config.yaml
norm_place: "pre"
qk_norm: false
bias: "none"
parallel_block: false
init_std_o: 0.0
init_std_up: 0.04
init_std_down: 0.0
beta2: 0.99
lr_head: 0.00474
warmup_steps: 254
schedule: "wsd"
max_seq_len: 512
doc_mask: true
train_tokens: 188700000
dataset: "wikipedia_en"
Each number is 128 + 32 x the weight over its row's rms, rounded and kept within 0 to 255. Layers, rows and columns count from 0. Numbers have three digits each. The size before them is the row's rms in percent of the matrix's.

# layer 5 MLP up, 704x256, rms 0.0607, rows 436-472, columns 0-127
100:164094150116064168118143051142144149149133110108125124112159146174100136186115177117128120104142145156146116155104070117062113109159116145109117108171121135057131083039124128099157077117116088117106143160071080116136132174090155129081132143140132151083166155108148156134079162153091127203153133091099207123085167113127142121156098058124140147141149121173100119089040132088140159135173
095:152137093098117124189138105082144159150131137128121122103109148153104162116058167139148174157162200143142133112114144109108019157163084108125103155111120150100144069148116101113112120165109182149159134068101143140121068140153164080138059174164141131149137118067200083144101104057117153097124150129100121116149149116105060169164146179134121094128072065140112111188144103092143078123126
100:115172145121150163105138087091113093090136101104128151112163158156085117072146164097166082150113077146147114160172110097112126126101104117132105155146095125172155161126112167130123152125123130160087071142094167210144162133255105121118119148202149109136130160129125129045154151143157104149145168120106133114118147092109160089152153143121122171124120167143129123092099138185134130126164
101:132101098165152107167182167125109122135147083120150146109128116207132090142104064060157072116164140140154154113074146127158158131175114117119178092094146154109153152081142138102089109175144149131072161127094107133100255118157117104139116168133123078153161079182139133173143161153114190101115147132103153122109138143143144184125177156134095196115114107133139138144146099157125179140152
103:118122174087122113110115097122135059179154170111112078131137082113122149168175098077184099152093117133100123067109134104183146136190154124090129152121174077159177175088145104138148152104131146149107052183137196122135179145101089147115150146099104070153169096164130172082144024140084165139153116117134132129124151122081144119155133098095116133120073164094112126144118047088119101134081
106:118069094103071176116178094128141159121147165142106107128081143130100095073126113105171148123129169175142126124107114128188117142126136109156139134138164142167127084152089196105081141151171168083057187118139119150105109052125135125188105134101130119173166121117097123157093135144195157157104198147098120110133102132092171119126129124100116116162154100127106106129132147171100176151158
100:073114147132166098115182121093168066126160116090156110170109118212116123110097152074223121133140094094121129085109132080114098098120065110130118143094133130138146175072097134127163152135131154099136181128178162169089168128138160083097145106131085153183107093066188131116095110124133123100110100124131070177144148077140176133111095117153157129185150129121096090158127104126172122154147
099:138077112167131123080136124137169142149113097129061122156134126094174154096170111151058150108093116121140129158118157110102121188109131154087185168113116226114150171135144111143127186067135083123079142081158118131065163124180147171099146136176083139103136157184087125129107151107095128147156117115104069161161163112089155114104115135176094174153107199143075135150089131157154080147133
104:175187184157156076127131113117098050115162092115141128072162130172158128149058107096129095135118114127115149129113131130137140115101120125125190157115099146165155127153081118120149127126068188118167173072111163121122116115114054119047098168157148089139138123070172100119201134112110101108200117163228144130114135133172096143127094089101134085184134097133096120144071121108062173154238
100:165130112088162144082129130129144061138100171148207117159123136125150113133162128082121106129108154130102196107106188080143160123146077077150109150107124140136087124136153148174144150092103075119082108094125152088188110135098099104107186119134077091183156120084155130131136114162106159143113078119180161102088196142124130154114131072155109173134098086172124102092136085182124110099156
093:146121124108102155154100102075113092131132148124024057194120174130123074065126138132133119134170155174082133123129119102153077159136144130160108107164111144156120093078138165168107085116114151082148114143087160124137118175143179124111120118151125165131132135114078103113166053134107200078104162098117118064099134141126151107144105123078093206182156170116202116131141177160113109115188
105:084145112117156107151167092118152090174099086168101162091122147143106143177133094153149121181103162059112126104159105080079204138108048161091121192133066123109162129141114140099127150078123085122108081095116143143044153122118084139113089130078154123142114148117082170101082156104120106163115054135139117065132110077142162104103098193170094121159072138160106154089093185138117109048129
099:118127161111167092112157133099116136176128119156111156209091114146125119172144123140115110069136141114120135117153154098113102068094105116225168077114127103120123152135136126100157153118129000136081086152094107112159076114173097161061127107194130123133173130160123108128084100175137132117118097094128138159086125173123166164154139144155157127128123153117131120107139131201149123169064
099:131119119120178118154107102129181127121088193107111080126190184130150114103111131169149049130174126093174087154187168127140155050101177128140138168146106077053144104113167138156087135134090142129158110094126154144087108097125125070164140171116136035106112144080116123086185111170110104079189082051165110113168122132125137130179087141183106114094136131201131154123122085082133150150169
099:122173167087093112122165175113122094134171122126203175159086136146096131181180161139174104110093091113086145107131138152125077195157123163104127177140099131101106134174100146123169102133139159112124164130118127185090123167158136138176097127173149146092154175148102095128068123118149124169123139093128119133065185099156085207173147111086141127126113222133090176135086167112159137088090
100:076159150144136137135113178153114145117110126131178169117137174132130157104095081103143141134112141141183158112116101166122128109081005155088109140128154168114136076095106137153117123122183138147138157088157112112117118186130141135153143142162161118174108136121081134168137146116187162201172030117108123113108098146070129096086164151126189178162167127174064152132104173162115173135087
100:132140137158115168130169083130135152141164114126125151165138119130131063104137135108146087123153090142124162120132091103159155123165093139059105106156106185097128062145188159148162152127180113143150115078088076136146202097134174162100166112097068078098160174142157075093180126116225111109123065122127088122191133174130117170135127169088176105145083175198075106105096094118138127109124
102:060178116184125173101085143104104122145135087091152159150105161141133052185125155097176074105114141109104137161149101151141105141180140124096139129177154104110159160145120125133171127120167145139113122126158089105180137102117115095138099083116110152108105090169144189098148143118133133104182142179104136153114134155115162208078144152139107158121180163203179153137135126095103150124121
103:178120176171103171126158169115084130126167084173112169126142131085091095171092116075141101090141154135128113079067162137163176185106142144165117181066168091144130135187164120205103189179154080100123136087101122173076120147144114141139144112120120176148153165146185091145191151135141142164106106100120175159110060098104079099180155109120143119130166148111068096169143107066179115159138
099:163104166112153119180103146120132177112189155157095115145110069060140191094084110152129084127121125124109124085183168151149206164093116127152117153125119131117131160144166116120118130166108116122128162188182120121055096164136077093132107146120099183157138112153077095103132147149149080146075107156089094114124147121115132171140172112108148128101146133073134160158160147121089150096170
093:047126119130178176099151139151153183101081123104080157169162079139129095116132120117164098127125124129169116091137153156143098156140123140163152190149089137159160127100192137133106120131158111123101076128132063170114167080080078114188146097093113135124144145112098132130118074141126115090105152109128110076076095127149165151255113171138072100132164098166085158161102153160135097093105
105:137147110077188107132024138167156115185090140126121087162124110154142087115160131167101165087171132127136171083142090132080163077165116098174110081081106115128112117136208203158148184124148165161152101117124120137191182149080131161157122128122144127149151083129124099159042156125139135139158083183066085159129112125153147100125098116125117095088109079140110102101098128144149104159171
106:185134077161129123123129139127125161122163089138158110136192096053145145156093157105143114108107172111163174107120054128153150151078144098105169084119153179114163117115116104124141053146131100131133162144074100164149085154160129151068095154130131065117134112156167131123067127160090071081133063133137091133071048063088127191177097228156094141127115141133067123093165062087130143096171
095:154153137122132137144119102127120175101061144138135141128136125138149206122163155110122164077133162135111110114142104162093146120093114162152120075099120127105094116085191149142137119110121118145106163148198095124124135137088108152098146137094135174154173164134144175147167096197159155118051099140170101126074170137140146095133139088054146129105138098109134150128053080171148106169176
100:109095105131104077177103157092123116115099131127201078168154087073158103154146127125149176121087108095159135147168175113116144102118137138119099098057161110140192126057153110121151107092158109138162148113145107063161111145142121178058134121093167194159177101145147116116074137116134152045098174109105112134170112103107096091192143118114133100189163130139155125102138136120112177164089
098:071069115132139174075143109077130107064119137100091133147058141151151203102127139128149131108106195140084087079091141077137201084226089154066085087060147120096073137169129126167133167096136052159105074130120106112144144123099095147137122099112111074144177182107116177174144145096094103103091113107122138134097143098135123076144117182157121109167195089076153097134095124116163143141151
085:144222148172082092106115085078108086111143133108109114108121086114141070093166093196165141072158080156116127146129130125128085117177154180188187119118064161162118086089135124126137150098119144122127125080132163182154117121203093147142135081147118082034078108115118085100105108123087075132123148146152101134161111137127118086159114159146111161126106141166080099087146101105144168133177
104:141160111134211188141119130151147115099111078142124134093163145110117126141101141079120133117173114142130126097114162150114133149190109143112075067074129145084154183091120087104167100077129097209134138116091145145149105147133125146120117063089124111197125167173122176151106140141189111141130149038179190136173089151159137122162116115115136152162141143157119118082102179171165074101081
100:102101158068106026109133159160223135118109132132140057108145103123146110149139139124161108220168155128075094144088140114116100163152090129132126138102058185151175106107128126124111114099088110108103122129163143120126053117161127109123103094140076127111123107103166126135103089107169102200134127132174111073151162178164145127124086171105149144114127175088124163101145085160110168139153
100:221138160089110130079119142166140103159147153139159153146112088140185114150167116216181156086134164061127135124111113112152085117113131088182161133151183137095138129151120140127151137085138147095116124165158141124069104066118129135145139159172118182113096130114130121104122140154120151141117133134153144119100130116134121203102117121167162119136172173183098106189141142175048084110099
103:155093097126153134151151148087115059102142133114125162112096129142104181184150114172165192067128141126107166128135085100136163103130122101168126159099162135159072132108104106118152128117182127115136090122150126158127095165163167138107169135078162095155115123173127114209038138130148077154046140088117102068076123158152163130056130197107167158153107113089161097102130137151129166150110
101:178120098176196166140162085060088121137162136143097136123097083042113211165122135128130184115146124134151089123117095121143114122137156114121150189096159087098140083109143083035113119113176142155083084095118162111100082103113088095091151133074190101196076133131160155201128130105104140143118074104134102153155127121121120116125098119085149160093135131120102152100160115069164100177164
099:140159109149171122192141154171111149101165129141163118073135118059122127182059115185146096130154141106098125079124148119119135130106118119099124151161112137160087152135140118069149103201115165112169163141109106147120112151052122164081153167070127084131133142069045176131116134158106136200165154135143168129144120109099083137135078175100084174158061112146132118098088116049106151129184
102:149156135118095132104151097148107180108177144142056066090128143133102044149124132121140183136151145075072144167133113174108130112111128123136133081100121139148103132119130119145088135144180125122082112107140071129132151099188117177050148120203102170080122166103174101125103105069144059112094161122125082169111121159118141139101169078076158174103135178102176200088174151132128153102095
105:138101086124106079153116094170107129148089160120128110144088131083089115148108190136125178095125131117176166133128108144111134156104099173188129131102096152156151142108131123130143163116149114125126155128137121106129139089106106174103046114139132119097118104096112043194172055178143122092184100179125130121063088101140084140115131134116092045122184116157128141132134132145148135062108
101:149135103043138140108157090125113118121159189138075127088124163168139150179193137112181161138160101112089118163104156129151136131152109115121148148172088067128136116105142080190131093129139142207124077130077182135105151127129097105115148160126087172124072072119130119107127188142137103132097140116183112109053134168053185098136122135134107154057135186152090122123177161142104154155114
097:100091140107147167118108097100127109100096144111107152178034144123148167144097146153080091105111125112079058114172120066076127140190177079083137082149172074107163120165085140124109096089115138139132125127119096147148118134123102155103094119157202122130130143171096114120058109092142173186084159118095159135074196125155111113132092124087044064093178124094146071114107178085054130093143
# layer 5 MLP down (transposed), 704x256, rms 0.0584, rows 436-471, columns 0-127
101:163123132076116170147178083097131064118178095049108118141121149199144163143108154097139158109142137156113154097163137126128155097146126108137130126145134151111142150142124115149174143176115114095131099144189137142172145122219146180095105110100075076098133132145117146117056167163122141150096122124167181129167100228140088177151099149138085100114137097147143110131205163067115086207156
096:157138139185142142143171083160137164149167125102140101095169087071151085111148159166126088051127134126126145063152092163113050099088115118082108122102104163087105090182075078135152093183109138122084122121094158125122108089074167178115116134109072131141143074149129140138099100105160108127154169135114103126121172070131174086109138094135120148110111145160072148158106119140137128113093
101:142112193112123163117119090134113161097146114048126123122097125128087118145121078157172167191069155121194131108090062125137176121139155181192138091164119135177132144122151143150112106174162175167146178096175207092113092102125102149131118161090182127135162160073111151096151127125115127149129196127150158147142154123138137166125120112191190101086155147180125192145103120112066160163105
101:103066173149136089088055135136151100072131076202144151154145102137085142102129148112091114102073104158091142167113204143142126103125147087132124106141136136133081066125102072125069187181111139132113164085099112095139118195134117125162117126163174145126104133122169177145094143145142133163185162094175098124144132099060136106131101093073127084152100128127135106087185126113123132176141
101:142162151171164111082092179168089143108111166229085102117076113131095092081103099083118162073129141158104146076140155177128094137072087069132093153122163167113133178092061096127153146123125150186105197137110114105121126136113122120117164107086168112137127112096069089167121111134134160095184146154160099102112108082087131183119140118135087145178117164104123147145162138098117104137075
102:141097082123096195112195201129149087087122075093128133153107135131066094060170119123171112169166143171145103153153081106203166113126121137089143136146181160152120106147093182079125158098164129106054131120162147130127129092128140111166112141106083116132139113049134143118137161163125134224112152183133089142124118145177085074105109076113131135172128142136107093133054161108108141134157
099:160165140080083103133135144116132136097157149118074055149113069149127152137099118164142108120063121164138137147072133096176125144145123120151179130116108174122177093141101140146128118128107101109168109100146155117044128139123126168086150089127123078108092108160089092116125108094146178097180164113140161115105106101118124118082137147079106113049099082183135171103178182109140099142138
100:138162098128122163117122075143098161163120132117207210135110112108088200088139158130122127115150108068131092103149131190202070081128189107145122158137100070151131120149119149158117030073131136088126154159113077144139120156134086119134149143125119125223120154108124106145144114168160149098139144203129109091158113126158120134179181086079128129142056078073071119100087136092131117079162
104:179097116193191142152140098137117117134089124071108069088106155052109108177164126151147141112107077082178127086096129126069120186145127205110126132163113155125141164111117120156167099073164122089072106098156114189158159134108098101127141075080169133130097174102089115171158094135146081114063093147156063114152107130103129108126155122104143143130121108073110097150086161125142149117079
100:144138120140131152133177134145130125077147111026112146156098145114133069133060110150132124128114156122140078071177129142137098182144146120094105142096197118132136112145100166077087195134118114132079111138111130183120129105170133136128134081127114200082174129098074116145151109129114127149116091236140135166104176141144077152106121092101163138168155098118169109144075132108181106115112
096:098083144168132067122160129156169154128136139213094080072148103116145096199140182142168019150081118114129133149103143154207139110149120150081088122112133100172174110124125161038114079073132169189157107172128151121159109088176113097101122123106125151119139123125118136161133074124095111061127145140110157215119164115136192093086168122120107136104098125135134160141121074117153131119124
104:154118142093152067128118147099073147090135078107139093098095107130160130139140108153161109149099130211120111087113181075137122153156154059122131083133106123152120142140137150167102117094186160195113094146134114115132109094133133157130088113138112086140098144142118151131129147164071056145119162108092089119223166080144105110205124174107138170109066181189177148121119109096101135103088
099:162145128156108070166098125186185212112125181220100097133182118133093119175140146125127138090117186082171124127052082126118121150041131133098178129055115112161166163138142166075055097160124135076098113160131145095155124148128157092152128107117128158145109134098150101113072148147153104147098147151095143116133093149131113115184144109089143145127163136055193108104156137127121163193154
101:145149156139125124070172121137128130090095141055079127138140160149107122121096103089129179121153175083169123117131121139066106149125117164119162115188179174105130175085132156131156050027136114089124171085104166103164127136135212169099143113154118076154089115094166108159109153123117164100134165122138100052124082101116185116136086136143036146125126176120079162126109093147159111093178
097:127128160114161114111116115085113128140171134125126046128091119158074200127123133170089098099126132158165202128133152098115072139179187117159120163096098107157119091092181098154069122068108103111133180149105096149102113148122121167108166104082149124118114122164152116064130135095122134143094136119127161093111101123129168118146157147098142126108118153112136162058146080184135142098079
099:158103085120131078135122094082175058120111076135120122101106135119147126129112148057124034145152155164136176112142111117152126099156132110091174117079053122077155105155152126166098208091143152092124162173125136132120083155100121153138078080133136108128104077182142076096170087157114074038102102164068161134161182192131150126174109146177133112081067112127171093093127165170156089112076
100:148147110106102116079141139089135141118062122171109030040114133099158145143122149118117183148152165136100129122067177143142107126115155059053125149169176118164127138126126119097148091095140104157096145102183098040148089126145173125134084117108192173115128102117106179080139090107143088133077137133192217137097140113095149152132126125110085188102125144186125117090129133115136096131151
100:139158137146171087133132146104176119157139143155132134156068107113108158123121066060076160088156153104128100146140195121172098129183156168091186135123153097067107109170133129161171113074127158125124104138108175172152187095157160143070147061126155099125097151139117126178146070168098144194093108151135143167146094105103156144125203105130111149128064062117127114110112114088129089104154
101:160102125117130132172187140111109155125115092105101067193109120112081044124095148086069112114165154115128147129118141169115106079105165112061104127103147151086143089140131092156136202163133110093124122098185133055092128149150115162129081081054148145085114115168163097143137093131172093129071168117145113158155148145146105120158102166087119143080093187171152101127167105148119083067146
101:132101122098144119084145162129144138140156202165078177121094093165129099145148233141168068155188033152084128145073159095139115109139116146090139129120129166132134139138141111093142151108107138140096149120192144136160157127139113141144152167148111152147160117092128128197103053073151098148100135133109099091063138126158118108092136170111130137127167104130094153107120107115080139124105
094:178089086172111110121097146142168095084141136177131103152128087159131087152101162131138167140109124176144113126165108120133131141181126181145162169165139214166133147133113145103158162139123129149137152182118117172067082151139132150138082132095082144130125127117152102102124124129137159135189164136108128133162141132088132136164130158167138147125171092090146145145145119125150106092125
104:070132083175119158099182171160109157119160120215196122147103115135160135116085149135127091129153054049206139141125128120135170125078163131182114139105077118145113109129132127131137099159169123145139129172186106132117126181103139102136122092089123123145126129162099123195197171086130144136082126101126169150128090116084160123138156127153175142115155163161128130115068033117086139060135
105:083160131140157110132116149149109123128153093173138129135180113177121153125147127061091145166108187107071096088086126158113125155146128125165122080102115129158099126136094176133203097133141124080072136129099129113145156120118111131112095162163161174177134156122180141124120115171109090135137110155148131133154168134138110139223135129121084100097057145111151090147172108098056095179101
096:091142158087170126126159086191106074123134171079093134050120111113091065147077104093142056163127098087134112119150096151103126144112130099148145167079095128149136110110134075138180113152133120162148104147113053172116147159138150138194145115100099053114097143087167147189083152139147097148116189143147158127135135130126124065152182163121213118095143146156210134150156127102108115112050
099:074112111074136113109116061159085113172208174122166151121152153180127168099111077120120095146165129115139130081139095107130103145166186126127111136130136073106110061179160106190094074146082088124079137123070122137073104084176149118143132194168085174109158143140174068081143124104153148123087098111169116145130141145157109151106155134091101115157204072165161137089115098116133157100148
100:183130171119139154191155111110142133077141085190164178128180137157127138147066122122152109115119112127143113084158069129087173101117129113175156078095056155143150093172164181133121127106154098085197119087102128160075133115219119146099175083131171087118151169114104135089095141095144122137086128143108180091084151129109105148146092094139163125116137089116117096145154083150161136128149
089:118135167110093133156125113116145142137138186108144177160093163106078163095182089158164158062162117116166167077167124140128162177118130141166140119161152137118092132159139131123164154123125169130134127118146096118155120125171156136075101110085112120053168129162110135215133105114103107101093086124122135154124109112098111131164213172133133117132187180186075111100098106135119156180190
104:163134097108112218131177136173129134097128102149100124100150142112154128159160127107164134154102115109114184098127143102086089134085121134117105115097091120116152081084091116158122162163093127153116112131140123179128140134199161113222146096146138116117179070159114154146169178125083160141125071139087199139067132061123067158117101146105067163138078180105136088157149131128220109104179
098:145160105128101140147144187126198174123160144112122127107076163115160115138127103097130157069099121148070148138140122179091180142168119118101153088139114160146136134135106138041136150071143110119114065123113182104083158113138132092174156123087169135125096151148134100140115125116141134174090121105148103087187165145097156166065141109097129150145069147072213071129078138140149129121151
100:107139078118109138097170152111186136176152156207105134183154102114160073174120150159129101118137168106101099128139113151195167104138103188115097140088145099143112136104118116092102082125152169098130081137088129126102088154053172097123122101117153097169140119087151131143109165192121105111166117132137179134123110145148160053063129122133099094073119125107167141170099146162151106101077
102:108156123141119079151078087116113157132141119179154153105097187123121133155135115080140126133110109158092168194165104159114116162109085154089153067144128105139107128136095092064154190075131112125132130147186097146123162110113106114116166156125142185156097102142125076085154141150041163148112124106079183083125166161102148108182137125071204184161134115154168090147117122174142169121155
101:147167103113110104145122077162104113115149116086132133185141127117160089106117173158092172185164094147137086159096129153084117067047099120171136128126122176121113121154093147150127107116098088064116148108111131118136158153136136115133121173188126120101183156144112060126119124129117144122126102104112073065148130128097097158127091068159106134117115135123144174067103104110144105030115
100:104149074111180128095160134143135121122199146127141131142096098134081092087111144146044183113124101086125125075067140125102091141166229114120125083100065139136138072124115149143207133070107178102089190170106099096059179085140098144138111141108119113162155150105089153131191139105127129100111171133165086136067091098136126110108162128151139094143157088164147134092132080081087127144113
102:128101081144134123102098136060109088095084132230129163125117133095127127136139176151119115171138194127151124099093161103128188186116079134120127081080093152133144142130128163069122091111186132176177117105101106164164193111212121160133116087120147092111071101086103168107146177123117074127073145075161112136107150128152123131153137143122152123101165144175158113162111109088116076114121
105:124141048063161136115109084129074108102112079036100134147101144104069097069081138165134089126190127097186115107180144096091136134088123115154078145093164168142171093136165154049125169097157102121148097119133162159183123141127071145092145161120127130058132154165166117155102089050127094125069086105149124071158110091125146153147152116161149152178129100167121097157145130147167124111155
101:107126066080098134133127131095129111198105145095138188144120123153078151079115118143171138121165159124061153083141146076101156135111085168175129173120068119112149178139184099143060121199197105137179080108111158157146111109145147144110116183148170176113169130111122155141082182087162116044163107102193107141133152062149119104128166122167159126126119098092116166130102184162105131170167
# layer 5 MLP gate, 704x256, rms 0.0644, rows 437-472, columns 0-127
099:170089088172138123092132132160130112093142025082169136178165098114161165132122108151170042121112109200089115149107156144120121073128132168129093152124147064110164129132129139118120151131161129111179137247103162104189136095114082114148077139166095159148132141103154134130071147155149104143154142105175081154159117098124120129099090106214157073149139127118162135131103166156138112074158
103:114102148038099135125131105199087207154137113108142116121158155143183120146082180171117096167114153162141145167108097126137076090135138144066085154148154128145124117085165178089128133129099121108161164170100111120088127107088121067139122125114092169100152105127099117151163149111135115173135117163133063141115125083086126103129106091124102081076098094178162160134202145154140083141139
097:133093163124154181253122148122131139098113110095120142051059096084153107073132116078157142107144184129146137086141106134074126134127079133062158129131092214142123141176203126106162136091126069100019165142102059127147157184125146187136104134089093111167115108124163139134115127142109129107144164128079159109129133140153118116133102117170124171124140092109131104117110144128154137092089
097:147115109165100113137162137139145118187097115132127071134126165055098154126062092131123147107134175160159136063093166137169134109122087043129086131103192063102136149126132165137075107090046100148108150148095133092121140152148127184124133144103130176138180138164071131099153064116115091062111167117115137108147067184186120119101101129176076086160119110131157147128143102151115144127117
107:164153104079171192069118110252112088113114104115140126157183161179170146167139175115097137142110143132191149142138108177102139086116100147122137119120132156106139156142142155155105136063129135179128135194158188152161146152128179104137128128061168129142095123139152177023094139112128112093179106110133111112044146154157222108120116080142139126102124142130094118088124137161153153103102
102:130152122110152163140108112147126105187109161116122080163165163182181102148113095105133177114079103166120204104160125157174063076178110127124072150150124100129139172108139104150149166119149144183155089162141217147126149143142190155053118133101102155063173194101168142131094144108085152111149123150116120148108116098122126132096137078122160117126131068131170148124138094124127152192172
098:105152159118172113076103141141131151113140130109121136153168095159172156121134222144159163104213117139143141151141106166167118126131139132086124087164158112157117127154196119170089127091121123143061108130168149132147184085093167098154106138172071099093145130173131076159075123122093197125091114123155102172151093120166107160075133073117136138091136100124158145114131088123159115167124
100:130147115133132093150089104145069154157106095131161082152162193156125156105101118202082147088086147097187137078132184116102096076116088155115142228092131125130142155134098088140063165144119135102168090159072114116172048117097109133158148071083147137089116139088132130101083137136070115113060184101136125090179114151084102087143114106151074177113122126118112116109161115158156131110098
100:147118125129089146123102147145116154127135057133120183119174152131118171154139119109111143092103151135132091137162096108159099111060154176140145164094131202145146087138121076082118088151165100189146152170121186149157194144142082168103140145127144101173143190103064107109135168088126128084150158138089075140092089086145088105088113160145166143091098113103079147109116091139099117149149
094:189192118186127106085164133163116093118115114167173157062182079143121180106107098153198127085145122141121115192059125125110104131103117109160046155078184167078121100113146121106093201074131132186132138162075187120150115092064132131101152103174098142054054121120129150147154186116121095135194166062152150114115165132126084169145099100121107149104127104155166106127153107101125089115115
100:125125135159184187100094097112149088156096139141144113076169086189148129157171123083156131165118139136128144089128157157107078124123117165092144190109138161105102170075204141114128100092164135145082136170122152161186128119100128120133089097109160073124100173117184182137101156158135032113169128137130093135054145160077175104096103120119226178139127126126130135122116124179188176130144
098:194113158167144092169090080138106131173124124135134136128139135131152142166146145133073145151150157171101136122154054162103061086080145148128135107113052132128197145062092071146146162144125109199149079204143104131133166155150120123148095126147092131084130124107127080115110173114132110136087130156145071091076107147112191119092135111131121155073104161159152131072148180202096125151093
097:151113100128180158161152122136129127094101162114193194154141127065130137191132157047079102152157140155139197069113126090178128103086096113148069165143092200123096139127099175131164160083116115153112147125131156103146165222082145107132110081130095150186120125126114146115091126102134147146107146135121131123128092119092186134114089126110066157139106090127100182091036100202160172114139
093:110135099172127109095132149126115148103139126118128150106062104123146149102126149128086109208126141111103129106093077138062106079106080101163126119109181110064082145134079110065125137102125117081159148148069204125145055127118135144155129110149158123205138094118103105100123072134059127161201142155122106113125091112093095105149034084152100156127109123103119097104126131098147104174127
106:172109146126122126124130109118105124147118155136121146082143147149140085109154166123127093196121190171124161148135132124143097081088131085164139111111180189138057103149158193056095105110121121101115129110122203088091110080101151127136138111095137053124184121155103138087194066110113134145162198182108130121105156187106178108142051169101146134098104149119115113071101136099122146093131
098:145092177101122128105115129119203190136104128097078120095169093127145109091123129159089118129111132116146052126161147128128085139124176162092171165133103108156121068215142093107131120064184073135063108085122115082120092103147118099185097129110085130065106199121117165113068123121118124108108120116150159055128121156124129136139090148116094072076163179091135117066106130108108116166182
101:168132056143118104118136169093119116116074109123123163165142127171133136173126148112156118109137117178123165108088151105169107066170088087110159142093180126120175152134107133124108121102113114174139125113070147149143148098127109073126140133156120155198106091128161133165151131143101096103064172159095102136105097157115090163073108180131124171172092112126183123154103115113122131164113
110:115127129130139170119133084121125064135137064101139126196137142126178107118150097114161170141174109141101184189093122121091078138124141109129099180192153130138201140110115166141109104101158171182130096128113187155125153159154119097129109129118113115129132089115123091061126144143155129103095175134090111132115150179126163140088101146140131104151160168182146109082146132178144144115079
099:130151152142100143134071120165159197104061184171107103126071166147126141111102093118172150113098113155147150093156075181168109103120164119162142095077145086126118093071113196140124110118109127168139126177092154156116082183134082174102092118120131176123119085092143156177112106171119132148140148130138134198143089199157143133099122177145165171119113107124095099095103109108137147131154
096:148117121136083142085098123167109120138155112119127122204081210150129180071124103153160121186120137122089132127099109146166109092126136106079089123121145101087158135177105144085133150103136158132150151155098139168134114118174199107097142161148208150133123132193147157101100143131125130128097070190116130169143155157123142133093133115140154085124137218119127176157115150156079199108119
104:137038111145142114150198187118129174122078189105143139184115115090193110140070163100135149137194078101179148123134100136141123108100159162100149097104171133115169135133182147137147194118125142140143163128108142069136101102024165126131153132076186170111149152128143169091119122144152144096090121131110109100084123158096180157190079107133114152159121099133159137061161091123105128170122
105:159163109149108201106085091136100100103108117132123179159127099118118153082094182136148122107133132153123140132092131148123083094214124132182098132174150137138129130109151149130039141120109119195112164155070158110157139104166157114129052136155190151172167066113129152115151143144134134174162130113097088154120070146127119079107125073134139097127119151137142132093125102207148122145115
099:124119112147144148227124114156165138099127152134119160089138099131158114128095174090197123189166131161104080049091176171128132155133116124110076097065166132205107128207153126116115108148103157181080124133165147128155112133114184069140124116100054136143133134214189137115153116113084122086085096136111117073138074120087156069156130113144138128100142146071097134113104159141118185153088
097:156106161086142138165088118167103140161123135116113113167121143149184071167093142168103104093100160149132181178064140149181102117123123079138140097186118135142139148150187124119150140074143185169121140075108132144132141106145139170175133153147114174112176105106152093140152157119215168081099156140156150163110135152156133167144163100077149082102167080142159161104205132170167112117114
104:128148144103173136111154134142079119094084125106153128095107108123116143201062086197158089129100127100154163172169138084097133079114162166084180177129145157129176052047150166106100164116113134103143157086146103150092137182107155170101143084097151115100188137106095135143097175186137123078046118140140126133109104113165106140108063143121091112110109164127190176110106064140165174144176
090:171183158147131126128125097121092122134123112146130121158171068154217113070096129163118071113072152161183137149146137136087137106170150135097129133107122179172108105128121151129107138107132148103143098113129138194140085126139100110137117146151106124087156076109145099066156140128105093140079163152097085151119114090102163116181105126133121117066123086147123135097151078138139103087125
102:161136155079114128116137141080135096185136087124126094152132173137128049120131164120142165132128119147099183158103113099064075103150123099121083108107125143138139097127120208199112129020123183142154172112118151147091167156111163112141060126101168134158115120098091129124114179124145124092112121146089116090095126180127142191140102125121157110151115142137190179138132131105118226138120
094:132118128099130135174126090200144176135091116118100134131098122068155089126160090146082196150151104152141138158097138154110092174098129128101158072128152116182127099151145213150136136133171096184143127123120115103114110156162134135128103118158124142159215127132109096173090142140159101143090120100113082135137142100080130047119113145062148129125153108052146121123156146117076072186115
099:114110121083125148117097118154133101210085079101139107138088121177144139122162126114075159128131107104140179143154137148085093141113125125095123102156147143163118153108146130115114112115137138120105039153119134113129134123174108121151120135178128196081149194142139073135050122140140120155103084136084105108055138130133131146164133118163169102101142105129170126148133132161168143137153
098:149132113105147152073083149160134150091090131136115198161123158170134138143128158129151146072124121129148127127101123097156126145127069164111070155176151174170077144090195178155145113110168077154064124106134165118133126094136131171128136118093162132102142130148172114135095158129154159097083149107157083205067090154120156141156092128117127144145138130088164134099094134170143099152080
099:135109102133116090173095185157132091065134131110176085136079147158110111087055131142150119131097142125133116120068163080193138137088099087091080121113137126138128181183062125106178134138134156160169159188056133139193124157153137126155004117100144139145162096081129052155126116130093132116093140085117154086182113169134122125097098100116098140117119115133157108114120095162151119131064
099:127065104117133091145098127119117111111140107025146083177107164096104179130135105144168161089095178120137164101119128122113111114139163117133110130140140120134099076183098087105126089055125093153146091123157102165110094134130115144180133098152140099079156202165111180057128130177144139128146120064108137133126181158168129115109099140112116127127119144090117077182137137191146098148184
104:144082130103186096105130097139128093124145036090101132157119208154147141093098106137140150137149114185156098139124136119057112156075136116072107179126162201092121098155112119083146076113179138142169078155170146112134161114105116153113056127128121147143176089169149113079141138125123081116158119141126148059118113093080128144137119117176130122112185086125186131151181125125094130082149
103:119159184114123100084187118160156126099085106141162084155205105136157137189141110103129169109107149151158142162119162125144115058091159123129147154138155129041157097095102113126131110100194208199163109144101148187119175126180149125153062147149113196118182097084117137084150179114135140131112146147151148109130106114158124190144076108086163091145140135164091152125155045092141119163162
108:210116124103141149181120076200176118162100128082163101166078124150205133111128136110142098150083157157155153090165147110101080113122145071134188169106136141106133156152158104119107101070092098120120120172182160023074096140153135105112113115119068191160152118142142105147117144160142106083178080087095141102044157114091172121123095153146147118080137138161161114149101090142114144104181
101:109124103161185139161128145108074126053135116090174193163038176108125169163114159141094180152124143139113130063101160102101082146139152109153125119177148120171069115135108152120080141085095098151162153136168124096169136119152116158161136140063190091200079144150057096128110141116139109114113109142109076140107094152135104140111057092176113149124149138146194113117070138120116121127124